Weights of a small GPT-style language model, trained from scratch on English Wikipedia: 8.04M parameters, LayerNorm before each block.
Each number is 500 + 25 x the weight over its row's rms, rounded and kept within 0 to 999. Layers, rows and columns count from 0. Numbers have three digits each. The size before them is the row's rms in percent of the matrix's.

# down: layer 2 MLP down (transposed), 768x192, rms 0.0235, rows 439-455, columns 0-191
# up: layer 2 MLP up, 768x192, rms 0.0468, rows 440-455, columns 0-191
down439 112:523500499545519526484483509511544491437510497552461497530487466512513520502527542527522525530491517495523500466473484515501487486512491484482494501504513500463484498515534483505522474552499497524488467496464520497466483504530520498469495473469513492438507496541489524493456454505476467517490509526503516510498504458487520495467515542513512493485551505470492511445533474484484531474514508462484525511471573478521536535493430520520507473483504492490506490476438515472516481446517494502496497496502538504495556503501505487525482490496493532531494489522512540509479477512448512553
up440 076:493503539499513505491487489475520567494531509477538521502495472498510499475516519495522463509487467474503500500535552486518507487494486466508512482541528516500489513472490493511531524523513540470565507479486487439537496508514413503485502489513512518483471485531513493484544492490511507501504518460518500492509392522485490524501506544461512496481471515488526497461465487535494501476496488489491554500464460469517492530478505508472487502542511482535474478502454520543485537480519489515486505478497512492535454498493463449485467512486499488487487503480512493469538499482486518537
down440 064:516495526483466525466536514489494456471485473553464513505507494495502509525487459527486528502496547533495520495474445530475520511503521503520527467478474490494522503525509504476460473456497453538492527529493496524495509471502554500493504523507453485518533506479481505498456517469459485496512505492481483513514574446483516487500475471504501482517514501495494535540495508476517478521467535483487485516548531509497504482537425467535505488465461496466525497500512496444483454521487540494483479507505510507465532506514508515519503513524554516540511479525495508555497502541517495489
up441 106:465525524487492437482506478478497474438474521530456536519502469484519501487479525528472494529502500484491477535460502506489497537513549501484494503443517484507499507484475495446495503491505513518461496510492515479503519537480499502517465537493474496480503480466526506467504508459505513490460505489489533534500484515490490553448547527555552547502524503510512521521467495512504520520466500506504546483533466531493472478495466502495536526500476527527498506556500478479511530516483517464501543538515510532491506518459510500470455476471531544488493520489522518492475535533517524472
down441 091:499490504511506497526485483540493504548544431475499487513526509488512510502513449475531514513469502470530498507546522534524507483479475508494482529556534528513497491501522468542536509481482480488538482490480519505474510493489508508508484452495519461551488495512513542523496482541486494539518490518508483490487463495511498496509465480469436457479502520456491521468545528451491467516530462512527515494487490499509524542498524460524526495521518483479505496491522525543496522492504461552468513464486470459526475502509513471528504537533435463514494492497471486491504480485518454509
up442 113:554498474484439483472531472532481524533504484514496537528457519506496509506503488477484457478498514478483546483530423468511512542542500486523537502498501460513535491509493527484529479508504500484465506531479427494494513556494509491458490455537466479505489534551510513468531530486520494521514529487502477562521471485468567526497532517506523498542524522516501498524519539475516479475486499487505491501525482456509493504503508533512497502467493508464503504468509477486481557479499508520538485489479489514523493499463482495491501485504488520534478487477498521477513526526468509531
down442 101:473504461496477513528539547527542481515490468473478549515466498495496502492505469522475476488497481523501517494505517489478484535511493512470532495502455507528528511479471493522501516506498487491467515514473520530527537513527484480502486500556482529517511494547519533504515488475454519494551509518465530547508526469458499477559444499515544555524500490534497483542498503494532495499453566520504484501485509491491499527481504518450512498519516457490474488501497433493491490473443540507472493475488473500481495510461498464494526468530499477466528534509503488503512497464469472510
up443 076:484529538461564495480515480472498520510475487524515507466494522532514488497516477524520421479511499480463499527466510461483465479471529518511523531486475489495446499497514469464506524492497507500501515561506471490550509504487498525466508534521468526461503489487479493451534483510503490506513513475491503463484477480471507527505497501588528518506512493523498491496506538472512513499493500542454538533473495516495508523512501516458548525486515501489509522558506506489548519502494541503486495474512444508471470537502488506474458480523484503465500514519453500505498547498492541503
down443 065:499497472547440474502497556508476458493494521554489513505512471461520512513473499511490548510457504523540503502509490553515541541470477532463467522505493479483509500504481530513513453528517478522495529476477516477476473481482517487522492514492486487528492508485506512529507521518531540497550489500539485555487509544520497469510467464432474501499476490472524504500522485486518511486541537467488487487518496546496523480472528476549466511520478509533490466440490487508468521491508477508504499516493539508512537467473482457526505490482532493485506476530531487511463468528481475510
up444 141:524482514539544487492535497451496477482494483489519510479501515554501499499465502521489496513485537522480535451504512482491557521496488494521495499464480486522481491469454472484477516538535497507501506517502476525539454477505514477493538467563434462534498508511502476492486521466525486506522484493525514515518512505467501510462522550486509481476479451453481440480531471479506488477470502477469530562518477527465472508486503479540494530505496485460535465517519499516494546486466541507483517527513510523558498494505536496512486491501521526507499471486508512511520516474467482477
down444 114:490524466462501473524505484486440497506519528482509492497543448486502527532475475507500518549455514530534537480487521481474559496530477511517530531511482517480479494493476476445491477529516430498520493517528450482472489499526523511520518516537479490500501513512555488462505493507540481518477521538490500484525502491514474510471511500478501483545501459504480508505486490497532548433513476532479474530494479441494504527476423531525533531514511530476496500513478483486512483497484509515515517534492511491511542464516520497477487478463535509520511491491455470514505489518507501512
up445 125:488478490548480517522525477496499527510526496540477546492491532500525535515483474499515473500505539504479504488469502506507525493480498479515506482495462463521488462515462527481483517539523489495467514466486521552510533456534470491500520496541494498531516497498496508476525542497536448517482480454467501540406514544475489522467513505511511467540477468488460530476517517503501500516472506468489566482508510493502456517474463504503469544483482518479554552481473525449502510496455513514493505473502474521484503508508510498499489516514510476509478499474471510478520457536506501529
down445 104:481520505476472540479485503518504517485490555541488523464495524494535500522468520497480480512526499534491505518460533502497518508482517466494514506514518503524493534502488500517469471539492498461466527484480528530464536475513476522512508518527513548520481504478489513456542518555508489506493476513486533527412526522507473519498445535487499485518516504481485480490492523478481535497491503469481532468474503518520494524472404518486526497499525500492513491479454495467515468537486491511478465491526490475500495477521457460474475502501502439507489511515501523529564519534490501517
up446 112:483556468489492462475515510508437493468489507496527462515523541462528439523476524501498513472458491513511527518491539493513470527509524509483540486516499506496506470538486448495532480506502483513426519523536507472483502489456484494488487516516504487455502511493499478468480526516519519515490531504497478518479520514539476531548490498448488462490515519496504492521480501528514513518488518527515467527476433462470533514491432527527478500553510545512540471520497472464498516439501468540520510513492519505477507519518516492514467509494475513495513500491510512485523498460488508483
down446 100:516461558513511518522511493493535523506463502498517504488471456513498548468514497494520528508508495466482479520481460485500501486492492495548481491465512528486504528468526532474473499499516517505562472508488478505514509486520533534493498473444506505511488420524493529535501496525495485499487484503498523507498488499453474509443509492538478541496517464519519514490492516489497487525496435491504524504512591488539482504526533538483518516456499446496460519466482482515483515519499533471468485500502477496535479478497535472507505480513497501467510488516493508524436493563490475518
up447 094:506517505517507473445505485473502524506500503506512468509539495448516506492498440479549413483527484514514480494532477503508489474518536557503483510439467463482472483521446487482510490533479470529522469557507478547493523490488493472490502468479517454530534500507458500518489490509513472517493529492476512523513465479506505469510513514447497501505500474492526515492534507466506461497490474519534487521491490479504492494501511539513472477465477521478497510492490491466519520525504549501531510527520478532545480463483490482441516515477540527513510507456519528517489486517510542526
down447 085:533504465482481481498474564519517484493506484478519495474537506482479534526539491509458528528476489511474521534486562476514520467478486501472527491484507513512510522486558455543460491514474485518486498457490495514492477539491505497474474456489417533496478487488513536469481467486481497507512507513466504487524509546464516534514494492510526500505496542523490509510502480497494515498565476481509509521501506541544538489485414504484509493515504523514507527504485544509506466511466479518474464476496501548545497512501512517539512513523490504484485456481514469500513501480450484519
up448 078:438495491497508480498536466460476473481490472502547502510480539477502482489475519490508520480466510501525457480476497525505478519519482454508561507576496478495499509495495529483499524466518435528505510505482456511499500507470479455482448453497500474519470511506493468514471469492506481509538495509555525530518480494495461492474527499464480532496454543521475481532486497469514542491506507519495487511515488494531475482496492518527520520480470479517490512485502519490493511540522482472524526480511505505504527496590472495497545454487530499554487537487498482489525514480471508492
down448 067:524491514540493498500532571514520498540527490466521510461524504494464512520514489494513471516510498506502491516507498455501550444517493537532485490486527526521507517492503514506523513504489520480499501517504540540521543496500518476515520472460509495473483527508451471498470481485493494532487512494470518488452561484481533496518542442519517519507466479472500512467490487505529510517501507496539530474479507481493512500526449504490487498531500475494525477435456524458492449476513490519469546481532483536448499495521513495479478496523460523483459497480538501476490479466536449533
up449 075:485434493481521511519550493491471513490497491501450501501498506512501485511534488462507536517491481494474468466504481519494521475413508497523498492505515460517489464534513483491496486519488503481549519528512459508526497495522479472492492524534451474530486490534509529535476502508489495546500487471511510470491481516467480533522519495464455498523481500505494484528440500512513487496484493498508503506486471509509493495492482494475479503477495486547464479475473473472454485505557459527516500539498396530526482493462510543504497514459531517499530529533457502484480530499495518529
down449 063:518520483529481497488478505548541536500543477532501503462490500502500491488472503508461495487468480518490539559511495471511478535534523500486521519468503524475478479479500503536495509505490507514476482484511537524472483487501489514495519486490522512454480514502524485448500473481540476493504468524467486514503458502484527468492513509511548506490514493490509518495513482499494491476488496533471445509509528534487482514498440555521489455559505509471515542538532514525528525479445531498478480468498557467467539542523484470476482519544486505497477495460572496481498473475483471487
up450 097:464546488517497487489480508453467490491463493519498486471520538486496525530537525469509506538515492482483554495450519526496534487505486459500488467457486498481496518526524496444526485489485473489482515468529511505528506458484508494503516529499511469545486477522489498517515565484532510509484519469454444514505471520509465512529519497511479495516514505464523445516516473482498539493530462473466494486494478487505491522496479490538517509469464532490542478495545485459464523540485508510506484483474584477508502514520490514540487524512532486491488433518498490494504502490506530462
down450 089:459500534512503479481487494528459488525518518469501536527495476569493509531528483480512500483507507486485496521494519462506493448506493483509533473503522566492480514458528501473451479444518539525511507478504549490538524513506478544542480511485463523483477478511495500466495485544524515511445493523518494485512553524524482480541518515502499521478500451503533524511484504525512498501510490490486489457478471478467518504508481497492517478517514494432479460450479500512505503534466485540480509511508522477470462519470516494496516523489448503488523538480489461513553477501538491522
up451 073:507490500546511466521535462476483485505503474477504548503473502498488501516488471524524550503486512496462500495495497469504486503487491524517489467573476486533495473470499540494499505477496456505507569453530456528481526503497475486504462482508509520526530472552533484540507524498529504513478532503475476500496492513515518517533517484499513517484483506519500532551467495479464506533443490456509532505496505495583508444469455445487510505515549498499482465498488497539492506517458466518552515512511529513484519509496514493457513511486508512517521480488463481469517493469508483496
down451 071:508478511502507523473509545529491525510486500476507488479516519475491471503485549472494471518562488468552501466473488509517522515511491537511534511468477507466497506535508481492468528513496494491438468538511548515538478496508507523511482482507510480547470528442449515459482514505470468488503468513519496500536500515463483470525499520463492539537495511464497470474515482566494491451501510531499484512498489469459491518519478506554474465465472482503491529527523463470456488509521529495525525518498481460480514523521486509496486496496499491481498501531583527498493519513509533509
up452 043:511465474517460506487474512478476522527516503501475494523527490498490513524483471519446532527505502508542487486520499470533516527480475512477515474527457476509507497551487488473494499518502513484466478550505487457522518529498529493512516478493509504502452497508507438503460526492509536503461482466542508477450509481506470488473530483460498485536479501473489533524529523498523420505459514467475503503565500468467484516447482462515466521465509478564516484502494508484528482516497482540492482494505472511547472502500502510498462509499480503529540495494528499532451482536484505506
down452 039:521526492486529504501480531558515468486475470481513498482508519493524515478478520483543516508503524473480506461486486471493486495502516503524506549473483536459486485463489483534504528506531489539500534476551521542457478470495477489500532505488476509487523513510460541506493486501519507476519499593447467537527520499467528507485470504517497532466484499500458471451484511485458531461522491508499477539479509555485509461509493539508517467528496542464478526500504478517508463496514484467506512519535502459531501492536484487474507504511523505476487514481480510494525512433483486538
up453 093:532509517555499483514514496502500504488487494511508485532511469479517509452475509499536496531486511526537510482518473475505478468497557487493504541510490488465517487512451494496516531496488525523546468492508491495498492504480526492479504529483458478498506533549478439492486504510502480520497513473476505502525524523480518493472479444518476450529509482509516537459525477491503431540460510510494513504504479471475514499483500530548491455556490525488522476508496533517554507498496503540499512484472498521546472480539528461482545509497508517505498480501519509470515447580527536478
down453 096:514519462420530517505505510485499512495503497452516514488508540483500531534509498501487501503529506497446488505491523507489495508495451513517498480526506520533499516509553491477474433508502487507483519493514539477458508518513460517515518473498500518502479478478540538508523492520489506510498490516504479465485497503520482494519537553486484524486496543546454443486491548527509532502542485462507491519483527541495492482496402516463507513448544502527463505466509531507478460508495485486528483482553449490509515498459502535505511521507468503503497513520503481498502506456481480511
up454 075:463515506518533512485485535508470534545442512491519517469479514513510505490537500460518521530497506516467518476515527444468483515520550513507498511522463521515466504503473516510459517449473469515488524569488460483486536496497514520530468504498445497502525504508522506511472471495508526513491538497482484527508587527518471525509510541532484520487480495485552467510486524507496504473498528510493489509534442473474481444489474494480483456504493488457540487509503506525542476521488496494501512482550486521505555449470518497487486485479475511514466500510491491508493504527485496504
down454 069:519514518506467475491485494493506488468501517539523475552515494458476468512452444524528467480510496478521490521486495503508524519508479494468493469484505511490536490485529544489498492557534534522506445435537501472552461538493500467505506503508497488509516493501454479498514525494486477502517459524542507493526445457501526527481458475474513507508477476539432509524490472493512518528481457520501456495468553500509522545512509497513501537493533459507495503495518548516478518468538503515480495537487495463507476492539483530497509495510547507486543516494509490488506469504507509496
up455 136:513463486505530495496550502512487488513529476516453534512463512522472470534490524505479466486519560515434511461471475490520488527513496497489488489521484531501509460482493482472477478510493521477499529473506454511493525466506520481538489455549459521555496484482495521493510542441535495467509489520517501494534442523512530505483515494498511466500473510473491465497513501504520530532461510497529551485505507511513494501523479538534473525528486500485565524481490479504477561467528492484530508529542517509501476494523505477478488515507497537509473473452502500485501492532441511492
down455 155:486500484474508531486521496530470475525508518520467560478479468486494485495508482499427472536513492537502506485495467519474441501469507520506515503544500564542534493461532519492554493487507508511486479490543520494510525506497522484489461523512461509485519459514472486510495503496486523481483499520514522478462529514497547495521508518490544501512493477537524439475505515484488502493467525540491495481547481486508482511530509508518478485498518519518496522501514444486456465461492488510515492530544554488479475483530484474487496486471462542493485465482498509560476526537463529482